Weights of a small GPT-style language model, trained from scratch on English Wikipedia: 89.5M parameters, untied embeddings.
Each number is 128 + 24 x the weight over its row's rms, rounded and kept within 0 to 255. Layers, rows and columns count from 0. Numbers have three digits each. The size before them is the row's rms in percent of the matrix's.

# down: layer 14 MLP down (transposed), 2048x512, rms 0.0935, rows 871-897, columns 0-255
# up: layer 14 MLP up, 2048x512, rms 0.131, rows 872-898, columns 0-255
down871 096:110147111148166130115162110130130120120094122170173136110111149182128123123130112113151128095079124111112149112104116154110134144094092089118089191063139125163075136113124116150092133097111162132136126119074099088142164188096143083114096154093139169123132099131102139095116121109099124060118139111148119102141134135114123136141129126116113156116109130149116129140107136137140131156161117133105131171135133128160101157140154167087076089120116088118133108067117150087124163117112093119141147133128118162113095125145091104117132131104124117172142140125134150118157140113142121128147110147147163194157132146131158133136112133135145105113164142131116142100114120131053118155166124122167102074121069143095134116113127143175108148123125105109131100164094138138131150138123154
up872 100:093104131173132089098148133157119133165137065102083152121132135115124142077071090095106119128121145136149124122152122156114127142108089111122086151080126145175080108118070114152191132103139127138119122145111120141159099131142124119150137120131149086121145152152158114120090141168148167096116146115136093070122147104109119162140157130131132118122129107122140115079120116137093152160115087190089134110097114108089167120110135122150082155142131141138125146134126160152136164139174136128126154108143096156153073156115086118099115115112152137174104115122150134104076147137123162117137108134153110120152136115153102183117134150129128155135175103113136106111112106158140139121132107155126107169120104169098168175124115132140127151142144126100106116144101111105103108083090178
down872 102:112166101130105146143115118149082115135104116147148115143153099151188129100130136130098114119101132133105109086158131156115090134095118132145104106206107197128134111156098109113144115115076172155110111116123119107131131110144124081122116169087112108097103082157154139128135129146133135121125118139118147143099095130105145159123137146142129123155113123154144116135133082116095204134144090123161153121114100154139120092169163100092105106118140165112160139177118129117137108126122149110107183180097116093121074137118075136124141112111115071093144163139150142140154130091125146130156132137134129098166143157121149146090173129119126120124111126118138146140159123139136152111125087143149128139174113158104116137123097102195074148154147122102131156089145097193077163129141139
up873 099:130121122136163081095084154114143117147153147160130153121136135095132132103165096140109157092176123148145104141138130156150143100102098159122138116155184148101162119120142133132149138136154162165157142109126122090120150119129103089119118080174132130113117160126210117160149106121123123104159120126126147123139152171120156145125149144131148133113163111114146139103104131146151103092127165069130122132126128151127122110151103155164144100162176106118180102136116143137118170138113136120146123132148113130138170100144112125105150170162114150101173091081101159149092128121137131099091122135140145121175120114136120107056103094100106104144132138152108094136113129140082093119140119120109139134112152098116062145132148184099121127162123120177111155137090144143098134130126089
down873 098:111128150085121142125155142171158169168146182105109152175116116163115179155125149117134108143141140115147125125166130144144117123110109132155128128128162115125084126098113135131129144120133155129153113136171175121132076106100165142099140096119157128134139084170149108117127161102126125165146130147166113143159180149117158130135064111127131116096095131102120151116127134112156169129129157165099114181167124098146097110118124112119108138141116106112120105121134100174084164122129119110115092120145126136151130110135194128151140098130179120130137105138104147146147116139127132118120163139107090167138148131134173167110143085103133102083137113138138131120137130095133135145096112132170167137125096114139121145125140168149103126138099131118165134140145152135106160108112068
up874 099:118128089131116075082118127113103117118144133089116145159092129088124139109152095082128133086189140119153110150120106112112114147117108111115160127137130099064145149135146136138162170147140130143137117103078127129077106136170118131149107109147091136117132119147113167154116168086126161135117118069101110135179124153138118118125131104172105112135156144116143134141158110159139104146118131091171127123195112132122123098113113103128159129121137143133121149145117095161152139103127145139163093137144146168157187099137154115092112087116135129071072137116160098125117087149099106142111148150112115111083102076156130098152119169154087151146155154123103091103113139104112139106130142117133146123153124126116157104149089096086164103164160095138141129135113150119159089109146140
down874 104:120170142123120177141161144155132133084133177176172122121090106112179124115108109092140134130107109139096158129163113126130144138146122128092133130156099101126111104158094157130162105153134146112124123129135128183160169103137125119155134139146145107094162134148068123148151194142137113158097157148112137127120218123127113132133121110154096097160118103124136121136135102097132127125142105138162158101123125118116144131161148103157104163167111119163107182094107155121131152134158139128112075147147132127133076156162165146098150166117144137103148126152128146133116114123146130094131146119160146126151110081173189123151111126123146094171114119121115148110091105153113149132142102149116138196159121117156124157110142145091174111137160126126121125112143135148109123090162154
up875 093:114148110139098075074078145109137090103117145138107192107113159107147140134128147133135145128118086149117119118095114094096148116130164107120122119114122097102153083131120124146113137130127130132143151159165147112161166145151142122154121180163137146142095095129159162157138139119135140121105120111097127136135176104117104119104122150144126166167143126081140164114088129151108131161163134107125176142130131099170136133126067165078103144138130106136123146126152171163152106128134125116091119149137116136117102104085139098098124144133088128090073111119154117167132158143123077151092114098120118110154146143130111133058136136133147105128151113096110139059130149165134112167143136120162137138152112121173106115127127129136099139112135084115116094131143136132175146121122136
down875 092:129119126156090141100134120143154093126089135113157145173128112157114166166098135127134080146106125103186123117110119120133172129187143118097143115110146151129100135147096129124043119081107106091092111159157130143089118151130109133084127127137121136175183096161169148134129099118113200119096149142126140146123124101113154139094122095121116121128119081103129113126113133137120161071138156140134142101102082185130125141112153128104094128151125096124137135099119132141135140149151148183147117127128106092104100142120140116128135132105139137148143139152126122112113122122140141146183125069107132132085165134138124098140156162110136152081114162129123135116120172122139103128101119142135104104105123100161127129116126117112121121159107114091144115129143115148115138142101126
up876 099:115115124139143110117188132121134163177131125130127128115191132117167094115126159100115126132132127122111117129091117123125125108130120147128125126108159137164074126119175124130132146103112129120123136158137134162152128124118140192124130119157140152123139123118170122138128140118140169085126132149123198137149144115105151145164163104172122168154128159133116118172148106134145125153159116132128093133079108119099135155189142131125099149152137170150151130134133128108128112118151123133124119149161155158048118115125113134101141113175092139111100148106158127090168117123161121143149133128150145147130109142169156144122100091145118123133123138137140136112110148142102108136166137085125127154112122125141164147124117114165106129098124111157124139134146134154132113112105176
down876 102:113112153124128077114136175104103120131148132148102117118143121132185113127094131133141136147122090179123157142100130130130125165135135133124157126124146145145129136094154126117078118134162082136114117086126130183116082118120142156129154139090166132109115135109149176151147176169136101166154135149150127172128088137153120152135170089081132083107126104157125091141126141136129124158127094095125131137123120171152099160174137136083159127123173206169125116169123118155122160113139165163128152132109166113145127129188142143128081094111107117156166134115157168083119124097181114135109098150138112162097124072130125169135132145095119115128081134146115105144135111114145129144108100135151117112110176113071118101137099106112111117137090157167144128121173160125111140103131160
up877 096:144097155130132112151119070152117143135135117110082091158155143138149153150120107107168117142126152099176116109105137124113133123105098137129139128093150111132148108134098135080125138093164135150155119126127152167113118067153118131119108138102148151145081094090110139151130110151177105162154134115123133188103090115159133126129159152158167125170158143138116129110150126141143105102157129111138117151089097113126152132089178117086117098114077139073130092117176113148163173118115164110142118130130165153146126149113129125103130114139099111123138105087119168140122137161122169087183065113088128138124140119123138095168137126098120145153143135118113146117145132133093162107122135125143089151112129098168154098102136088110111142177119165103123143134118175121138088080109142
down877 099:115134144129093087086132132139145136141115108143122134154078115167115170169100123158131137179158141114141137177138134112111093125147160158070105104135154165136132134186107135141175128139111123104123156078201104044114127151169129163134168097160121134084144143124109141153114130137128121177113084092118163132112166119142144105150095092171173122115111154095140093134128125106101101138147139117104103143136134108132065110121111065119108130116157138096110155146114145107149130138120120144103103171106124133080079158155106138161117158142129117158115154121115182107098140150109095124130118126082083119136156132129138108131141118117141130112191109131115116164126134135133150111132156129116115118175146109116074130116120149155090066122173132113088118123132139143147158116076106
up878 109:097092143155134106107177119155127108110112120120130151081149118161119110114120118126075108115104127087120155112106080162163128146132069121124117123157100115117135111119114169070103149114133151139120072118149095111112115144117142163145060146117119125132147159165112121111101139088140124142190088099191123167114122156118153151130123156119140165105123130137125072149137119120132135138156159168133105122121121137121128124096108090116187132132136147138138131111132112146147117134093095103118102105142100133130125112135163084110142125146085117145153085094129104161120131099143124136154109081100083136160075129126138118114110113136133128166120141122156120123148072164141159091119154140120093167102132129148116173117075141126129139189152140119111140126082121127141134106121132
down878 107:141122156123126125115139153144165142101110135151091118104136174127102141151135176134174105136067083122139135130149117152120115169151110114137094139105107118130137132130146153086094154134130120178111111135100083165094074155121086109133059155143113073116135091160084128152115079109099116198090087116150106119133101120131109119128148143116118156139081108102161125125124158121158132153120138104161110132101152114093118112116187149141174120114151120172128105111151150165078114135124155117189159146129179109163146139151136098110110133132124102141116138153104153134117080133111152140140161123138124156145116093158125118135142119113109113106121137154155089123133114140133176145158109114163150119080150146138120140098111160122100168156135118108086123128112148100122138129106134
up879 099:132069089182115115135137147116153111134117115122080077104150130118140158124112133120102129135143157089110166135134126111114144110108123179112103128109158154133151165128100121118145111088140118149162119129154102177160134134154166079109104089078151107166136139127118189118102157096110144140124120105115076127167155106104138129109100128122131101149119152146134136137091129115122141114120155160119141126118119116147131135165078086133128111123133122124129119127137120133135101098130106132110143156112099144117145146130120116096083075124093168144095117096122148119132124161165102121106154101143147127149136078121164144076155105131147154111126135163110107094102097162127165137168118124090113110096162130144108121087133147109117095128132106138137080101131132126132136132170107
down879 095:119112139196096092149176115162123126121162113158164090145128142128115117132114132147116153148123145116087098094123156102124142114120131121133112090134150122152131127127166129145118072117114102089155072158115099086141113145150183148123114103115124165158113161120091150118170174117146116130115149113122136175116096131110090136111125158098104115148125142127167123143127084138117099106143137136141090113114119116130125114102120139148139110116150085102138150115108134116140129138121125129128147131117119141121151154077149113171112122097095202124129102125116060122118096154136123114125127115120153134138107132159101145078082132183139134136123162108099138174136106152138158109153136145124095106147142105139125099085130117177140146097099155130115139131145124122141094166100120
up880 094:105099144118105122102155135168146119125126138143092138142122140146113146108144106101113149124127118142151086123149115148125091102111078127115152136145124155136096131130146100147152147124114110135118169126112167148111155126066135134146114131099081145122138120158119142157176112146154143096143150134133133113145164146117149107141101103096131122115068078127082121092120141146174148125106141094096156187126125121105078164156104097148153095113149140125090141158103101144132092131131115136125150167086135155105129126119136122121161080093113164172122150098122085184150104110176109130132132152158137106117101093114112134103107154129142170127161095119150131133135144132126113139099065118140128147108148114090138135133132104111113153091120114101116116136110138090105076107107119
down880 095:103165136129173110140128127098091086115148130099124119119121109087153118122148150170139121086139110132116150151170118121114142142141124173159104151175090099174133145154151111129079101132148135122144120102119139119105127153133135120170117112116153127122115157115129081114163114138155138105122125118188166170137190128167170140118122128112168134135121146173139101136132110145130108118173147118113132080115135161138103177131143096114146084120127135081113124138117141133140114107172095097144147122097148112108114142163139133121144142131099118138165129130142096131127152084113112144114144088184129127138067133159130149164099125087117173175153109172161165094123151116135180094151106162136144156117129143107095154104164136148157154116120090092116135105080120106099129151126086
up881 116:172117107156132144086086114138142107141152163158148116125120099174128126119125114108168143167113104117166150117138145104151134097149138098145134142076155143141147127130152115110176116125120163123133138107107099131117147138150121149138160165170108113154150117124109126156106124150139152142118133133108171103137148107162117139149126149125156112085144130153098129134131187102139138130120107126096128165152111144144151141145145127097127142144121176133175144080138116120162115142081084092126125177061164151077083136140141126115158158112105185157130112147119161128143102109166144119099120097118158124144108142097135143116100102116093123128138161125129123101150134133143118177102141135140150158106125150156114136124101125082120152130128101111090130148115120074116142127103117
down881 102:124106145132114074098119107129110112138131099125143116112144120146154075140110124080148133157129104112178110101113131089126099093128092146163127108100110092156141141113164114121219151161130128128131143089166153123100119119116123133138104145165142100116129115153135162172153108124117117144115112094102147136086178133138138143142091127132124116086117121113107145136152142142090100123136140073155124114136175151113149111123136126087153127146121136124136147122125094138095128119105145082129075091109128110160080125166097127146143118187099147144133109142126152158096097113125141161131142147128144100132149112135128166152130099099123103096137154104110109134147122198131170135123108120117104151147179137141153150142135145096141125121112144117100104123138121083116111123124135
up882 108:100118080098122123131141071139119145122117109131160095155129134102151149125112119099143178118125076119157118171148109120124141145081122144126134128157107144163146129112129114123078112167163152133141134122116140136115131082169091114141121108143129137156156166148126180134112120117118079168129113136201107124136158159143117121125165121105061151113101146144102121044107134137134160116125093110133104133109135129136137122157120156146165161145130121108168100166159128086119100128112122139131107096158129113196149150148097125102137107131150168108153081157098149122118143118130103186134155143151142110095176130131134137112118086148121132146089154135161133129128127120141135159132125159106135098127128104130122135139153105143135164159178101125189109121146125085123145124118108
down882 105:122094145101152169149101109115122151146162127112134157157046137142154151129129118114089108130108121101144144139121134107127126154111125133114142117175091171100154151121136103124106128097179159122149134124153117097110144131127170152141104133134119129110148120141075122166124134135159124122160134153151141158131082174145159153114144122099119132142104151153094120107146132145130103125111126121144134155147177126113081159137117133139095120139163093132135130120108105101071100100168110153162122143128096102140152140156147108161091118112135170099112133146149150147117139103127154107137115106137109134145129203114126132130153135126128122117148093145114198090100156137113131127114131136076132123130123139119105151142149122132131123175108117115126134099136118166079074118155107
up883 099:141128116133133132112131185119130139096125120137139159115145072175139128163141062136115091112144168144173144127107164105143161133141113138150134098096120094159182146136090147082160131121112178134119157119184095144062147150115123116072143115121125098103145122133128123165127137143123120124120139091112132132138160136107149108133104123121164093102133122136163127154114105145127161107124107141098176124135109113138107128120108177100112132159112143114153147107129191112158099148150104165135164154115146124163147154156172154103124130117121123090121116154121118168089097093099152177116108173108140172125128147131120135148150149115135133149130132105148113092114110132104153134116062116176122124122109135128081143131139118129113153159146143117120109100108121101139145105129106
down883 102:154091116132165105154099134156110166130113169138115126134136169118162141148117165133125107102146172113166128160146096148154099126112087123067146152139106157136154140150123120120118156101151115179156152133117167170110102124183128131151115082134129108135127126146070138097152144127110119121108135152173097104117204142134137140138093134132112169087101158157111105115117141132142111140144105120152120114144131142088178124146117106135096144096138151150142110155131117132132159151161139137126132083132108177124106118135120130153124118148107087147162125131097111138141128137129117113132081132128132109123165091147086086150150091111092101130125124177115178128136129145124139131117167073090110099092104106100093122126098125103114141117143140131148123118158138132121133112165114
up884 105:120124126106171143128106105185133136123125168109126139158135116156108117134096133123150117137122146123114122144148117143075165137101109163140097072158073152132161117140134100098140132096148123110173097122093088123146156115183121110092128142141111141110103141143120147128075142078171120144130138135149142142149116102148124164134131124121136135125118156135141131128106106158113120107128132138177156096115132119159098136088123074131073154118131161117154112103135116121182146146127125132094088127144131124186119104124097127129144140149070117188111085159127092144139154118162150101065104164120109121117118143104160154139147167097133154081137181140216150095136131141147109138150120142148100139120140100080128107132097137117121177109078133124165104125163111090152135116129143
down884 100:137118129134056136127121144086128126148151152098098129153164146179153121140127104094114153109119129179139129142095103114108135204111151167125103096141093084084128085122159100128155107094138155134139110115141133123141117120165162138113148128110150115107119144151110131143080188108094171133156134098140097091131150093154135123104102139111119142115103124147119123108146139158129105150087096112156102106126148113187114111117125078090135176174169156101155090146114113125099121108123148155140115146145111150149110126096111160109115112126131117156094121137184114139149110121140138115108085176166102140119101129134176117184111111098119123133120099143153118135137138155130132135174141090165140135088102109071152156153133083110119129123122161148140124109159127147111137124095152
up885 099:062142125112144151137132139121129125121175123114107074191132141103137126126165107134121101137110141137100098093125128118100106163093110145138084111124133148110102097151124099120159122087149112127079149153152110116139139101092176088098111130131121127157127102107144100147143102098137138163137099149125100145143136132132099186142118155111149113141099094139134141175143135124127104138129139140149138119106115107090141094134082109119137107121146105148136147136161114146153152099156143138133098173159111129144172156102148129059129134108139127149131132121119133108111121140147115123090165163155096066142055143155165172145094144144063130145142150117138135120129121147136124143141161128121179129145105148177114131103108170122144139162102111143122116144130150108143161106115136
down885 094:130145164127150156113121151144147137164111137107110096171168112124107062103149133101125156132143111133150153110126158102102139152114117201146119165159095153138112099109104115175122102106143093098112134138122172152099085138122113154156140061140105128180147126156153090158108076089113113136151144155069142108142091149128132126151117110088140139113124154130115079176105095138130105170150154149148148100121117087140104105127122098117107165133123108129119124127138130108091104119134115136134143127165117143138151114109109124117090152165113140135119162170111119166126117107136109140146135125152159153098152132129096098113135158107119113136119110119130077143104142131079117137145172120169099118109131132162120145127166137145113121157132120127142127141107116186082152128137172
up886 098:177105099152138107100132082112095119125136099113086117120145102091125121115126137135082159161175131120136126132133140124161123103115133141127109149116121136119168120129127055130149157127120112146146137151114178159168115123131137084160141115097083137187101141128158129157147167163136142149151142206120119139187108141103152119163139122107100133102159143090154165136117134075168176131160131128102123108097145122113167150123128112154131137075114145128100107118097168098109123117161106119131154104181097136114152138137174118122111122176081150176136158137096089144175123147134136145111148119124139149150107128140111103155099128097140159183098146125145125132127152142140132128137105094104127097115146121123148138081117099106106135106141136147126145154163170125103120179120128
down886 097:119103143148148147098150106142125144075102125119137083147148140118115146126124110142109071111164135081104120113162116140128145166116150104130119155117149120130181072104087091112099148129128145109144158093143126178124123168125135126143098119141151155087131137081152137118127159141160116143122127126118168123133177164113182098095135124105127115142140144068132150117149101160125158146154119179130167145123133116153093132120061163094110153130137109154122112102152145109140115115130103074114130143105137096124132189155130122108176105118123130125130132149107059132134130161121100131173129117116138158110153090157118111123180088112118125088143083124094147148120109116158112134138127149136148143113148123165110140113073110141126119085123130153125152138143142145101117120134097
up887 098:123169132126132143122133102123147138114161138113141091106127094160132146137148119136150155159125174096119141130115112151141128142123104136104137153107083120122161097132138149111129088140130152172116103149132130116079106162108152124161123128133143123150094158111128138116117131136179121152114130110145127126132127115148132136148133156154130143128109144145115157128101120154144108095154125111102080065105117163120158139158150145098171116149150114120114105138132144169125183106071151161100168133170140147116134114168086128086122114117125092096147121110115149096111118167150120129147134167118109085133137131140141148075088112122134118135133131158101089137154111102115163137133137143125117138125088124123166122133152116109138144086147098097132123118079115116107167079126100
down887 098:132154096119138121092113145121140121119111134114169104131128126132125134123118122131084084145167091094130113090112116129118126123072112079100127146140101149143108132126161159088099129119153102168128180089135154074123145141143116164120111107106104135114126126133102160166109150108145132131114116129122115119123159124105134173164111155153097115143120102162107117157096118153123121078145130121115128126149116136127160127143186126125157120160154140108131125109148104149127099131155147108120152114176123137137160129138104177125105126156133120103169099062137191150127130108145116096131156101112139124128161146086112127127105163108138123175144166124146117140129117127138151151160116145114126137143142165137141185136129080142107133118138085146129128109124140159130092111135091
up888 105:121131128156161131115110129141159159105124154144148084104145122128095146112097138119147136122081125152147136132145126137138145121058113144142113125112164140124143167156105135127137116137118148085061134138106116131157132124130130121125131133114133115137154111132143120066112090086122098098123080114174129124147128130120106112144099156085109139188110126111111125089143118154169106155136080131088128136154103148087097129136136088141146108146127127142145146104115143071145150097162114119135125112195140131132095110116137178119147094135091119137135132115118134134142093108134122099126111132125131102123133125124128148139132153148148131123123101117121130108116117102084153084167105142161165161124179130118122101130118096106124139158136158127182161157142102094122153118136121
down888 099:129132116120167119070177144133114084140105142123181128111109129137137123117120145137103136111102132113106093138153127093175121125166143111092092134122164147140163113156157147191134137149156123132111118183165113098121167148157150074185111131104130147115134122129153143126112124102153145112141084133084109120150153123113118123154106132125119135132128143086130119124155102146116154120099117150166121124105150084145107091114152133114131138134115096143109159149106142115125166109127112085127118108153157153163108114132100104121175151167145161110108105125114104131164148144101116105156103075129090114162110088097130090089135147117129159147167117147127095120123110122120111117150099137131120079137191136141161139154135105137116116086129105135105129200145084111151095078135141
up889 098:143099154114131115145145124138094096139098148091101132096131121094089122162128116098091112127183135112159194075110082132098086133158159105118084109125129081115118117130139106109132164127132130152147111115104118118134103166120086146163123129126134131100162137130150102131106114143105161155122124108155120153145107141108124162108141131117098126163097124149158122165148070135144123165078111120155121103112151148131109115162153122126141133111145123131086139151149140155134107127105141113089167102160118163087170135125129119113152134103078136116121135096145125144170124108148136154102173131146104099102135111157130136150088092106148153122111152137092105100121124107153115163159147129148154141110141117121065130103137133147167103123168125152132137153122102113131102153104138
down889 101:068104122156133122111105158105125169153129089184135139142138123163095161117150093091154123130137142156136102077146107094139176169137130123141158090092085101117151159144138140116118138103138117152146120153162107183124100123100128132130140114132132166149103144112090117132112136150086145091137118112115128142109161181145068134110099145109162094120133099181131114076113158090176105113140079135125119136097144146134126105121082129161100153106096152132121120116160125114169118098141136174124158155143140131124068090103121111127142134092144145144092155167123128110117122121117140140134142126180120160153145116103138142130148143114132130132130141161147134079157135122086170134140115120088106055100129136133139126126129153121129168126152125127155105123153164162104125103131135
up890 098:172105121104116142096094150141170092104141129134152067105164118092131137135146137132146168103136159137109115087112110186147131114109122110116130135149147138097159136118130143129115122131147163157132068117143152153138155155099080117119156133130120086099123145130135117108094144135155124104143133108160111165120107138120134152118137125115108151119126108114131145125133096175099127109148139100104062134160111114070145156127098114128132127147116091142134136133141171117122150105085137136109127140143131140104134143145112138143140112108106127176138116107141154161141145146133160102118146132154127137131176101138159129114095138132166136139149067097170104129117126119100123164141103096139139123121109114164147084148150152081155128102157150129168114135164128145105125076138140
down890 099:146124116104147122166099120120132111146138138154153104097161132161144133084079110130158122121106143112100165089121122139104113112134149075081143154099125082112126137173115119158171155113143126108131094168111173103131132160092110101098086129142120060142130157109130144146141119128214109077154142166119144172109092115146141169112142116118128140107146132108127115104129154105084109065085086127098101153111141120146113132125079122163187071123120093120156162136093152132113134142147136136135170160079150133098084108121127152083111134141105105106143135109153142135108128176146153120118126133167151157146151110135135115127117159077127088127152142130063130154146128139137141147106099081134112108121127120131155125144157122113153097121122117129134128122162114165101085132121094
up891 100:201120151188079160124138129120126174132080174100154170137150144132120126122166118136179176115187154171128146155167121135133112128121130146094113129127131135156109151130093141133126131142153113098136149108093123143128118138097161141149105111110111164128156147101176128147127140097129123122143109128128143117139095152126101128125137127128136079145144124151122134164120146119106143140128128154171135117136093131128103109137112117190154106144149121094097151160158129165098108151103143101148135164110147128126072095153110142113136107154119159102096123114155131204134126138116117155112165124089126146130153108102116131119124145137107145139120162096124158130120140097113123094077097140163123130122054110138111116149143121150133135120118175170161115099131137121124092139161139
down891 099:199157158147118064143122109145126107117140141120072163117131145168143143087122173147143111121145087077103133135138164117122162162127130144077149145145109160124140149148123128143157104100072157132131116114131111121136181130122105170107117128194094115146098129112114118134140089055115116101141137094143110119134086128115124156157115140162096117101173157139135082119157143099150103117111162113122137118128162126149138135148138159134143152109127094121177094095113110162111127130163100150111133112168131128110101122166118127106153161175058159107124134073129149147076156142158133111144122131114117131111105153133094146074160140152100128120140112128128129139075146129149110140132145122101089105147088116165134136138130111116121107134141154117130162062135156089142101113155137
up892 101:163120115149134113148154130097109119140126143120104094115071120116142122157139156124100143170124138164129159127150173159152181121073137133121165120134100105120136147118135120080141106105091135101133097131156168135117175143120131132151127148151113134152126128153143098133098095120108113157093160144121166146141146134103132145136135161156087092091164129126160126161177129127084136093116080161178148109087137134098155118128102096089142158149173132117128101141115146152150158111165156177074129145148154113105147110133101139195148130111142124112126154105075126174130115147136149130097132139156100141147106113131122089108106123133103115108139128120164101168130084132160138165129132097126167086129126125108123111137053140105139137140114120129108139131163121103138139116146127
down892 102:146110125120112159093160133138118130125139161168144128145134117152078124145113155153180130147103117114086134152080109150114112127138135139077110094142165098126143093122143133115134136109092115113132127150164134152122105121104176162081174117115130093107131148186088121133120153147125091135146128132107154122194131124117130148188138153101113141101126099135154092125142092152082159140130140121153110094124139134164140139121163160161089127126125114131111124154143126160111121108074110133139100122096123178173138134150134150166119109139121153136110119125128195125142147156125095109106118148163151120104158081073137123148139120087120104095104149188127139131122130096169144131116189161171132119141123139164108126167094153140078111147121099157118111141152123132101105126122134
up893 101:136183112159086165111118114155105131118111132092117138122141129067143111115110141167117161117145136083113127117122134141133116097158109158138138144112109109202118127121137169087102108084085129137152133125091142153147105097114118168084166122108127111063140107142144133143094122107111113141164050128098137096138123141116149088143102132144093062143115124111152146136075114143134125133142124136143143175120149130137123153116089115143139129118118134126178147115143099150132162076106119139161124142126123142143106110114118130094109136140135149122122136175102202108142118067117111091127135139145116197076128137129139111144129156122138179129130110139154133133120133129175161145109147110107115087123125119147128127104120146132149126141133104122144092147129113153149167143134110
down893 098:086118085099132101093123154132112165116149128114159150131164111122111155126168108088127123142151132081116160163140107147136133134165164103155130130172161107129131097125142164135145114096164134146155109127121145146122102103106105092119129140136144134133088126091105137126102143163162121104093125168126165134145121135091148123129131116090122132133101137145176170108071172168119128090118086151109125163136152127150147120109119107116082146116174129104122094089143147106162145112087149178148106126166177127108083088130076097172110156119151135137156127148130114091131154150125113130168124106134126171122119132126144151143133117152128097107096185135121092127126117160139117136081140105143087115071123102134110180126128094167118134123122163165133116167137122098153154134154100
up894 097:109122101159135181111157100101083106095174098088125167124137129113124108130111074133158134133115123102141119151105148189146091143141113140147106142117088079137137116116104139139105166145171127113138114123169114136189132136176156157102115078178115120155139096110135160104109102115137113124145158105131144095126133142158107112145134128152107102091091125128119120214155123128130130144125129150110105111130149136099115124134131105167181109155083113158156132107113120085095123088116134109166112128149091129109141131135139121155127114164170094110111166107114130131100092139179149139115108155128153132104103170135112126091120147139121119179176118123127149100154117135098126151089133170158105164117129111141116137137151083161116121104093106166119179132155139153120138111093089
down894 100:088089097151126134131105093117139122106139066124171150128127160142112136131141082149140133169144111132133148115146094096096149129111089141109137105145113182141095097173098092108123095150103095126102116127108145102142158104153117146115095120162110113150120129127102141152135093129139175131127109077154159140121157093138147094146059173129135125098148149109122161135131146143135166164114123133142118172107167117153090100110150094124121150119099176090121076105135145114125088110140123124125081149132114140159081145141125124193124099083109143147123136126152138157127140102189161126121122135124135109113128101153150127103096157084111171140145153115091109127121100115076145129048155152136131121171101105147176070167115111102123099094112141129124144129169106134123118114078121
up895 105:151073100130128085178099147147108151133112111139110108126144161133084158151081131054103130131107195126135128133139140094171126124139158098112131148078151134118156143162111125153130162102146165145129118156105130111103088172097095125122101128163109121107137106139111117133099084119093124107096144122077082128163122156112116136143114108127131107150147139130163113107142154101141184144152149143170137152128110109121136149127120138125156104121148143110094128112129136140117147108117100140139154158119139123123146099114140141127168147173112138087112122131101123125136116135125118117117150124103136159153128137090133095125069118151140106137151107134146130154140127094141123114135142167123119129099116124120136145105130152113096100101102097112148128165146120149129121164133142
down895 102:121131120128098125128119148113145141093092113128160139171144143109122185139134135113124147128118132142087095167116132105107126092116162151098101136128163162101094147156101150110140084142098139109121185172175112143123137153145150148116134142103175096098139126139108158107119086106123088150126139149123095087103140124123104104139183140127138132158139126110110199107154090073118175142148149103163133149136136169121148115074162092103116143167126118142102120153087109163145137110131098100178113131112154118125137135124144167099117126117123099161138112121112142126133185147162106148134162138120154107162114079150141130118167141126146126115143135140154159125153124177128125161133095108111092129121139137168124125124106166143141089108137133131136098096165181168097096139087149
up896 101:116120109120109126090172133112132123141143131142151107139133161153128141125093130165160095156132135095163143113164135138145117142117155174152151075140135157100139139112106150160122144117079124076134122103107170137109141096110096114098123180118147141136148129155135128116136073109176142128106101091146133127149135167131150092140149171162088134132149104101098098146097132141150141079122126092129122153121121139168105166086144125132101133114135108169132084142108105138159144114122162072134147120142135114156115112154127106100124106113143138127141144141130089145144127093146106095117113133146149123107106113155175174115080157119137113103142098128117147140144151156146147139088121161121115077119121115154115157151130137099122157122109141090121140130120117061139146158140159
down896 099:121147152109128132130114143138150104069145115129110092111148148153099103142134125111178117114109129100133110127124136085110155131157107139135165103100105139134126150161110127158157124151123134123136130102147162158127107109142151141175133167135153153121112133113075138126106109157169167083141104131114153102068104078140111149131121154134091121126122160131112141148149091156087195123111110130109135157159091159076169134128174136142102124137139144106131100112125116157170128100161142119140112115175125140126170125138155189112111133160136158154166119142077117133167168101123188096153132112090139155136102135168122151120116138113132136109130133102144138097132145123072114118132148160131145121129127132155104102125119111106129140128095148132130165141139126114132147112116136
up897 108:110117176117114139085135136147107120123114101094138091132156145105110115100085119088109076106114154142119114138149118129134125138136131117123119136118105121160139096106151118111124074106143099116117130099136179113113108109131121147144121108155134115101159132125166095105129114142133124085163122098104100146105160113126150138130104129104099133144133130150125124179143108122168088113136149145140159094102131099169149134116102205140143138175131106113144126119150125105132130129098145114137076134138115144118097121113127134131122096104112125137127174154127121115158146120120137124112133099128124125121167105120134155140121142132148161140142162090123133143140149139146111095126115162131118132150196106148112168158129117119116109193159104128172128166129103126184158173121081
down897 107:164125123158131158150160128085125141136165174108132123135099101117157145155114164184130113155085155122137135129115131141135154150138099169101147129143130118163105100101144112094093111125107202129157109120143126137101123111085157148167116144107119112145069081107191120135160132162116142118132167118144111167150211092175149117137157128179094137153140121113092180165120114137128142083093156162085090129156146128129140110129113142125118110138148142093097127146122132149147154134155149130123131102107122101114114120171133141107130183123152102152138072141088180146128127149142126160139129182099129147133107137145143131156062135120136125132138105140152128123153099166121113149157157148140156123112122149116123144100162142180133084135137120130103118105171163130110104142151087
up898 090:131141128139121135164107112113084087123109121098135157119130134158126102120130143150127116161123144179096177155119083115097124108096165121141124136125124115143126114154131093104159145098124118092135135126118116128159110121072173133118111161101103149145139126135133175121136126087125169123117141151077142143104104168086146101143157134157114131143159126122146142148093134134142102083160180092093148114127113133138186108088164146140140077187084094109077126130093160125133121086189108116106110102130097112121125162116069116118120134165154085147138133180137125140087142114155094158138150117119085101100172128160136124124154127158151123150157170092173125127093159129069153131175105170139148103107137131102130159162168094114124131165153144168170145168124158102108140140104124